From a checkpoint of a small transformer trained on Wikipedia: 505M tokens.
Each number is 128 + 32 x the weight over its row's rms, rounded and kept within 0 to 255. Layers, rows and columns count from 0. Numbers have three digits each. The size before them is the row's rms in percent of the matrix's.

# layer 7 attention key, 256x256, rms 0.165, rows 0-255, columns 128-159
096:129188087137181117161114124169111102142151127149147130169108140131162126144104121144143154097168
094:106152076132118113177129094132142121110120059099156093159091140065094124092144193149108146120173
100:150121160133089142170093194096108077124137159096130145045142132083150183129153093080155143128107
098:107062146118123177132116134127145144196154142193130121140148139203182101142110111118081089126058
091:126147119087077126044108105108113118120075129129094174114157148111176130089136091161083145155133
084:091085139166114143168102183130118112138118187126165145092129097156145164127137084096127178147175
093:077144091163089143130107051160133118136150156174200106147140129153120069170156090101100139146111
091:150127117119156101146165195110133101146090070075117116116088090116111132099153077141105132104114
097:178138141190106144045157142112133078135136107138172103131167133117134120134143105156149086080125
100:116151210165115140173148214135166087129143163138070117134118151088123200125120126155139135116187
108:173157185114106086142136206095075151134117124113131116171106106174072162161110094130181129119128
096:154121204122045127132102142119121155132083111070104160114114120160052122125143173142152127140135
100:117130169120204154111133051159134124134149136169119125088161119147127097084150105092163116188097
103:127129134149131108168118132148184098090198106116197079131127125142042157052101107162110140197144
107:103148185101124103133080137147119141083150088154124123122139105084135131135087208152125149171124
103:146148112122114076106148142046123110175119144161081127094136123067102122133168115070141117133148
103:100138094039140139129134139176128095130134131124146149126157156097133145100092181115140169153073
099:112138116139129098110112108110118134155115121174145137086060116147135130127089167147096148127095
101:181151134125112124186095150086122116154123148117097122162147138091126149131143116107134165162140
104:136121097181127100162089144114098145144089124091164139199174079085149143178178065189123122151161
102:124153108185115163132193189098082115050163126151136069157135149153059132129128111068163161104191
097:140128134141133126043126140078144122074096148107082245073108142139083143110126169068134140137113
115:121123122074119171092138089109112163083146161087090121059111093107117106125102176102112114118203
104:127057133103133124112128107127123131142127111178143149120199119048088116173137198128068127156158
105:173145134087164112125172146087146138139130133132126134158074144038071110090159092158140128169145
106:131126143092101106122168160133165170119164115155117128105165153166122143089238135196099102108174
115:135167117150139144129117119140074165099136130148092096096112160126166088167132066130139092142145
107:002124105136120149120139112125094109119091142169166097149158137121168134182106101107168094112155
101:161144146120171179126127108084195098115126176155117109062114136151169157089094084075185133137102
114:139173108141112091121121164141113108177089118141127169137108127153135129097108166082089129119131
109:148092132184167141157085128102065052166067146145136097122173091144154078157110129159092080157151
107:160165122114124144130128179117109153151080135148119197123081147129108086147150196120167155077197
103:084169133094100140089097111142160154136183123110146129165186070157187115168165150132081115117152
107:209117102142094058082160086137126111133143163134159057145103139153086130144141159144162178091199
112:146180146119109134146143115145123153116187105141133148167132156170112172087152129077124157154150
104:139081104112126157136150101101111134138116112090141162114154118133074079160132090169102105108107
108:117111170117168124095115146122117165131156141158152124156107161157120098177111137137096148121074
108:146192148108131116136134108125086172110086124103116157175085119198105127071101123120144165106162
115:139126116098157095097119128170164106153101137119192132092142126088126109162136160092080136191138
109:092084116105126102109084173177152059114139121119107075092149168144107159109133067179142130177175
108:114232211122096073140132140110124110102149129132157119101088157100158152111133124147143203128131
107:134108177094111129077053161133055105178152076113165144114196079058155147112139122122086166132127
105:092184141104134198168158134182142102116045144210148161088178123144102107151120198180060134105140
111:130148166113107182135114139171088126105108144077122155165112109163102101115132174133132152194140
113:105108134168123117067128143086140123120089120054141091132164098136124091109098195110128104175200
110:092093149141102152083105128126174076088119073145128157119104150157139089089136107067084122117134
109:142141155124114101171135160141107158080148151130082121126155117145178179080142160163097146162147
117:106163162121120119174140129094163090080082121093122120129125104123129155132161120146130138129089
110:157104115139163071160115114063101108096124190138110085108128077145120119110117098122072149104061
108:158150165183168176083133149161119181129130169115163117102134125070089161172130115080141124142111
111:125139124143114148226114167102112085143109121130167142142107128158136105081210091129190153169113
109:112152048151135116183155156108101130171158165075077149110160091132137170091102107121117096165194
110:074148130116084099139070140125079165123157119158152119167105134094139146116128130184095109085097
106:117124121170201128179118149155155128125162199170106132092059140134099118156102169116175087129184
106:090079122141104088160120132190030089107105120127175103109136147143114128140117113099125086130138
112:155185128141109170090128094103116124152145144129160112120198136096153164133147205137137117098156
107:148111130151084186106151139137115120098057116147129143117166147100085169172146075108170131103099
111:101200172114112100116149118099168155102130127146169132124115127156146123132161097103133125164103
106:213117159061162107111140133197116072063129100125146132142155112126129178074114170103168099124098
112:111180119064147123102148166074061116099133197138070172136143122117116151112122051162181110081170
110:097214099150189116123129158136110091088166125147091116127164116115137143108111112101131066080121
111:125201087183099136117176159152110122174129081144158052107140150122136156140152099154129160112087
110:080137163182155080138090195172184172186131122128118106177112086168116082093106147160101181190108
112:110192159157119118145128147141150181122148172148180112164100091139161126115146102090099187128107
080:131159115154135137078161137130141160095152132129103107143093196163163149143141158151105090142149
070:143186072157162126129103146123126161120196154140163081134074125130126090135109103121107135149133
081:125220137149099163153180108150076111170114054042144116139149158119152147081174088140165117164153
080:125111095149110158050135135109124115086178114163085169120103152163173125132120114131086121115138
083:167143156067172089141179134187086137121086153146168144093165134144091153119122140125142134099135
084:150121148069083118099124124094193063106128100080128084156181116136100115120114173087106126127181
083:089100150134108105185144074175126129080123092181142139127135144131094113164130092127124192139162
084:155116100149134148128089164176134143136177094152167156201197081173100161070083169133147064132144
087:163140118134140107094163202139172130087117149123130112150089121146115151133081137147111190157133
080:106104128084171094175045134104119103106098114135154095142141094135160105078135148131105146102123
099:066138061156118078108097158142166204101127081089136104100127179179134124145128114105102162101079
081:069136078112144130182156128136154183145140117094145110091162122115079152134155108135166114117100
100:154131154137123106144133182051172092121189063158126147130121195140123082094117103155124099156148
101:140159172106129146118111106140164123120092135108084131111129178095134128157118147178125174132085
088:137088133113129133104163143165147046117097092135140138134157069085078119130117159174098060189119
089:174174153105122122119125141137138150115134085054143128147090170112195128154038059153114085154172
091:095102114151161071137170143158176151152127107153178158111108207164147149140113123121158079137183
091:118103094148143165067144094115138145097122147084096122104195115186144119135096094065117111122143
103:138068128077161104138150138107113158122125175157053110069168090171127132106073133155127105096097
099:177126117138101142182117155123146128086128126082117143089107082075149100131113150151128183109077
092:186097134091213155129040096154173138129144147123129086115140119114111135118153103180113110157126
105:070129074098170105126118099168130171089165153161151117081155090168077181090074136157047122144154
114:130147158095152147103105114110092032081070154097112129150150113115126187069086138080167071157138
102:165116145110103160154123119149112144155104207108156121111194105135115100169124216145129133164118
103:120129119127102074140135151112175146171099126182115111129117128165084099130143054161087174125128
099:149101110034115165158126121138098099140141093137149117192140078099100110102135026110060154130102
114:132113117143173125118147083126157163162147169161125096110093165145173076167179193134149128129106
104:169163218098126134070127110088094055120107148112119143175105117138089137132089157148136092149150
110:124151103139081114154140137183124130154116128112099175141071069148088118141147144087145155123140
108:053120115106177082155092091182102135142073093077176163103139162181136103136113120080138094075063
107:147118110071133088197138166101129129133093155120171151145137085138161106124093163138145163161085
107:097119086136119184195149174137120180132149081198039145182132129140110118137087140141160159106153
111:124109130046082135151139146086121148099101177091139120121127116134124165142097164133152098157147
110:102127085148112145150150154202081144117207106126065113088050152142179134123194132147122133161145
105:107126124147164125070106159158108164137184124152183148100164167125130160133138202139090093148176
105:169128112162134132191115149171063158103099164130104172147089142085173102148065199193141155157104
107:150153134132132121133099085127124133152152153118208153123154088174140112091116173142113067122139
108:179103207164148124138111132147114119097086154101113115108054115175119159112135120146117129113156
104:099116148143073105087118150127181154201175156184092202076104159127126157165108124107145152150093
107:126122132156123128108140148179156077126128103118114110141100137146151110199163129122126155131169
105:108131180126098132106080124108176116071108116082076136131191135127168076136119094152113165114137
108:086131104117130117140103120117152099173167135112065104136104169157099200102196068163108136133102
110:076028131136098138110140178105082162103183111124161132110157106178100123097142146165138162146133
113:043153150101158139133137103115129156154163103109116129110105206138074113132119117127124128160127
107:141067162082060110095134159138125071104088095169117133126131125121120159146093104142109110127108
104:131082104085146108142103105097086168181217072119106129117146089189076124118168107129142180086144
113:119116112106082105161099130122044150110137136149109171157156130140132145111141100177112107132186
117:150092092175093078101136075174078145180136141122120148108153175142123076105089168132118123150149
096:085149133117018113084081116150124085121184178092116069105139166114111104125148121156114114150148
100:173144159124092107084149113143115112155124185070130132143178169136116141085189064122135103142148
102:174140166049142121083150144113145104128114127098141158136119100143139113127078154147119107139105
098:146133190109161181114171100087141091086082122114120143162116114160099120117172146124136151090136
107:167152140162101088131131093087122138182099085163085094140129081158163087113110104103145157099168
099:093097156081132109105171137121108105158136196153171133090114129123109139102128121055129164127181
110:167124081172110186120175065085128158115075048104141162157096166181069149072086080101138135130127
107:102162119166164129104087137121163139165122094122153152086113133185090188090172200161115124122155
107:155135128110099157113118135133106113108132143121175139119095116155119173174172133125090145109128
103:137160145063145109190127129105103141147182192134099103109106099072144180074211121133100131139117
104:104111175108121205164098117124140094124138176148158069155112074086125095148118171123148163181103
112:122144169133086181095097128051131115127166138123135163073108141114198094143146105083067136105132
116:124170147190151123118164155140082162113154126122096099091087153079123060104083208142147146173133
102:130118094109153114114112187161190123088170110091079159118196101124174155153124156086151169091100
115:165153074140134183101103081155195148130117129112109177169112151213208168085121082094062127174156
103:126168069176157135121093163050177134141099124167080164145146122199150152113138114121146131114086
059:112169184066127146127130101111122164153142126158110211090123091158176115146114104130170163140149
051:132157151126100096177136177152178105111108173155133131139139080133140108096149139178112126162091
067:145136129119109168113133148096122136047088098124157164085105091152187118145124174176152133078133
074:187115135055126167152187119132035124112120126110106061146106131090092151101115190155151160097145
056:122186134102095171171116108186122124170138158123103153097135134164092123135131178125109155132151
067:143098138125126136105133146181111120151203129116123132098133173106074092104096117109089133147137
081:176185111061112089097104136143101127137164091105154176138109111125090142154141120174106100100048
084:155149192186151129153164154144145100126089134137117145155138095148113124099147086163132131153148
068:109166147143126126134135149122146128106095115146076156129164125089142150148108161126111165132149
071:093128096112140118079142121165157151105131142162095103162131137144158127127096116139153090182155
073:149189149127133091117080115140130109116169090165101077175126156133154190127178094173214116158112
081:069180074115159140123154074090139184095161181141117106150140170161106119109148126120141068127111
089:169111146138162127110113135114076066129097154129067129100101109161089144094151166158161114141174
085:079172050146159165153155101171140146115147129122170092100169164098108099124092142126121071130132
080:171092113228107106121136145159142129174131139107127113186110160127164073147095082105123127117110
080:139170113154101166037095089066098081122088132142097145157133106173130131128116110127174145094105
086:228070173137131151106142177121153109070124096156130115154106120128149114125119104205136146121095
086:135129139102136101190101113131149163150175164103083154133137165079161109129147135126149092137115
078:110137114139153132178138093171104170129087117167123146116114098177117112084151176159125117139108
079:130124173177076086123121137167067133132129109090145128174160134126119188135138125128118144110120
085:113162207142131112138004132171118116131132119151086141105137174121094125183154117161123131129131
078:155166152124105145085099117119160054101163138096190148206199154052120139152083090151147140128170
094:180131159143145119164116082117105149150144145109142139100178159089147107119085078147115105133090
090:121174108092058142225106137123128101188121166118126155175118096186135131145098176126097111116114
076:155114164079118116085163181100166118154167151109135084114111100171108127109142087171119134120152
080:155148127144089164160076130144061151135137133136125174116110102115098140177101118127124136177176
078:114138125095107099116137128117095121120140125095106136176137095106101112147166121139099085162090
085:133175121101105137108141121115073122111134102132133144190143067081158100182145148101086146101080
088:163133133175167118152115121085174112091116179138132163076140155171148127115052127109090150137149
086:097160078138135152144136100151108090105121100088151120117197110082139170160089107121098066117139
092:120155136142116139095099136111188147180121094117132167102117159168157175115116131147163115150079
091:130072095117148131125186091134134121125082143085172124114111084084142162166117159199099136157133
091:102162068131115073162120098161119137121182164110194101086126174129164145092121124106167104094094
089:095138118064149129138113107066120157106159098094128137145103107168124106166132123131085123109130
089:099160133185171156138101130121100142052086075206081178082131188116140134045141110156082096164107
091:137157168143128169120122116173157115144088182116066124180124142106157159179173142146142173215114
088:067139108049083134154118163189132153153123163161157132098146191131098177100116150073131170102118
095:149045135095102126107085147136139149177073189137107157059160113083104151100137103111142099158138
091:146094118135064146111167163120138111112059146131134066140121166200103134119115164147171122065136
093:184153079166113128119149166135075130117136138133109149136164093152071041122149062103214110154154
097:140154094049190153198077129050121129116172124096138145095111141137091135142074093156125118170087
092:131183102127094142115194093145094198176162065103164137132092127127077116119150122128092125161135
088:155102156134124107122184114142097090102085117168088139128108096148141173161110112132191149116099
095:121165125191114141109121093128186094132080104116183119106126208136135117138145139116122118145178
092:145108158106153158152179172147207116096148135154173135131166121163162141137097132175150185156104
091:120167147110103142067130091137113122146139139101063087127072160128119140094147155142155129171109
089:138207124094051124150155107149146116123079108053111066157142152163128103171108076085124069102148
086:121197142140144095044140105121117142107039174113137110133189112116156159115117094129065132144165
095:051102142127130098109115071089163197136113129119165138137179157128088151118154047181177141102165
089:141141130098104077035154127131086105135087132187147162178160122102117153108062141106179079158162
089:143107156114148157159142096134159133080195172115121142131132171163134133153106137115119118148140
093:117141118179130085116089116174141143155087122169157138117134157172134147107167212165229131162058
090:167093137132093152140130139107067145111047081102153113153134122146139120120184099103128154129073
097:103128157073143109129131137130117063126126084147136159105109124041202105170142110101129109131113
097:140113113083166122088095101166098076137163143133107166145165119148113043179119130130107094171127
089:104139147124123106107173184134128141151112097168106151088110133063085126162134192127110159087161
092:153235077173141132171142117103140112108155150110127123121111061138169160100163106162113150106116
088:131088169150148107132118105111116148123097073080122121133109074156147116116141134074142178087132
099:137058146131091127134122176122147136151121120111143136077097106163148155182105104182097129123137
091:130078153113129152122136079123171170126142168124130097108108124154157120137118134130094115105145
089:119153191115141147124132141129153105096114088160174100139160081147157056179149097157127144089099
092:144139149105108099144136116062094147124162116192129177132149154106106110133166154171168162119145
089:112144094131136049206114069121114152152097121169147173152187121127138071109095184185089056162134
095:197119122101095160148148061125142129125105133134106073122084070056119160151121103109142124146098
098:139134092064128142123134139079164098169156077137133173131098107160182109119107067106170093141154
090:123135041110122064110146107087179151140163131152110125043164123083068103184144123097147101138076
090:103119110132182153136103109138130151073190122103136156079114144181110142138095176121104136122075
079:183156107127129145078145155151095165140136170088119158093077168097116152143123125162099146093077
090:161153157118124107150109143136107201161177062152152110113111153098101125162206074143111139148208
092:106151088127118103141161092094167081189107190130172149109150115096114119138190161148157132118193
103:132153095112164070166117083204111069126124146117157137178160174185116121112138142082130065104090
090:146159153169131091119104108100155157099130175166194190153165147231138076105152119082145118109106
090:161160094146096151159102112115127154212076149067036186172156162116102124075074106118102155169148
098:115110152172101102096098101166091200122106092140133098153122176104083113114129179134150111175099
106:125119111125108128152130070103112170134115106084198151169142198127055115121177161165141113103147
113:162158144109056144095143118136143096198170074115150111159100143124099078133206163146094154155152
103:102085141093148138121144110125123119122136120178187108081097114098067150124125119179104110098116
101:117063107110091093191122115140140118157170176157176072137162141144147110122111188112181101055076
109:168104133128109145134157146165040105172142112101142141117121079061113123129172152085090139162093
116:120146147127085097127136110131157174178112085177100132141135193128047132156177074156128176144133
109:081112186111179093134069083127113070088129170122128131155219146111201059147103105092085125139063
093:118153122120198135108118152143163114080129073104103120098055082116086141113138126142108144127098
104:113085128152132060170111138136109126143160150100175131081149146092198086135124161140082120126181
105:153145128121161118089213149109146147174116107187157189181099156145117145132154064140105120112100
113:121118066124107196095114124171159079133124100078135127165151137112127153089083132123109120160173
105:131129163129171134137122112120118080119089142107131136143134121194117120133160159164160082107098
108:124128135153177067106080133091132121177124215098146040155171047114138123112120127103199125170175
108:095137123150143106135035133203154161118099130052114140177124109065110068171132169107115105117107
105:139195137150100145112135116146123108144116080102089124121085157175147174098159073168150203115159
116:127134147131114134083135097169087155126166105130181113163197119111177121133117103184113030105114
115:095112166079136200119091105071111185143134155078121122141122103116165115137138150167167092228144
102:103157114162097120159118078155112112132119115123091165167124076122097114079095127124161160117112
107:107160116038123146085070148143157122110112133184186125099127144115150194130096163120153096124132
107:188172145102119076134209160134193158116112181119149110076119199111150144111123101100152104103140
116:106129141112112117062114059174137130169117051153136088155140094143160151165180164122138105134110
110:129110099106143144081115137099138158101098129161124139141088120100159131071117154117161111133112
120:080134139134114099156122118109166120134167093123117114149093145137142140140102104133150161146104
121:104103075121149170159167114099123109095094122097143064107166078157109145212095171098079071139101
107:171164146137137123150148106126121167147130082145133105144149123099152128136149064145139103105147
108:116176092081189095212156125119208155156141103126105097085069132093123176127142101132097131104118
102:102196201147099190152122086144136177090149148116176144122178113140131119158120124113097148059106
116:106160139150167132153151121142088138096122152130180075131224162077148087172087141156132072150119
104:133152149165124174113158086076128122133134125144096119137136084128121084155106157145161102131205
110:080125170101166188132136125105136097121093131148089084117140136149147112167131150115132141154081
110:119180118091114163109173176101113075128109126138145128125099173115176108114116107088151149206130
111:132141182093132172081057146177092182126157201126157125120179089104146124128140078112118115137129
102:089148147154100104124121194078110179162103139072122076133114151125113113122118098126126159141166
105:145150083138090132088122112123083121159072100147175129120123116075069142127116157070148088168142
102:151092160128170130129173166148108107083136101206133063095104102144123155085151154174108176125071
112:143150160120066122127112131128166077127117148155055165134071113224113149063074145156153110158152
111:149117068060105134094169127143090122063139143115076154090086120144129116135105187143172169120099
107:073105145106130139130114119093107123100143095173138117083131121159096143144117137111142163120190
111:109118137151170126163153096175159111154122101051195131136177127126087200136137119137137102122063
107:173128119083171144171120184133129179142099160141123127157074164148143117061155165138094205129159
106:130090114105154123081118170116114086114145180143141121060107115096098124106114100121115119106155
103:139119136122133129143115164140148132162188179127080120136076159131111137120115123153101149144093
113:080089155159140118122093086126098091138034102192135096153122075161103114104161152166141115190172
112:097159117171140082047150143132162078235097137113117120170133115106109159109120146143129138136131
106:151201102115078157069147096084099137095120073149150168128130153130100118129141133061159158121101
112:125094080092112109120118129157126104080101099122177088093118157089084132144110142163119130168188
111:106153156082074113074187137180097137148128106152146128122062108173183128122163152119132092143124
108:168149096095141147103112119139177165120150128130085139103152097125109101049151058096190087086122
110:142095077127098175116119138055154178146124172136067204110132136071104133139133180116121172158135
110:176158134094129138120072131132125123130117100134169115141106148126139113118163132076108096123122
108:138160116084137130094162118096116103158175121103141160156130132131126126124109154158052133121095
109:125202175177078163130148102127136120127103105103136116122102147119137138165151101118181125062155
107:108107124136133111199122097151137145073101153148119110154137112173079143140139129079058106173190
104:134169117074104124131132200127101121183121149139151157155130091153127174131098166157167142110121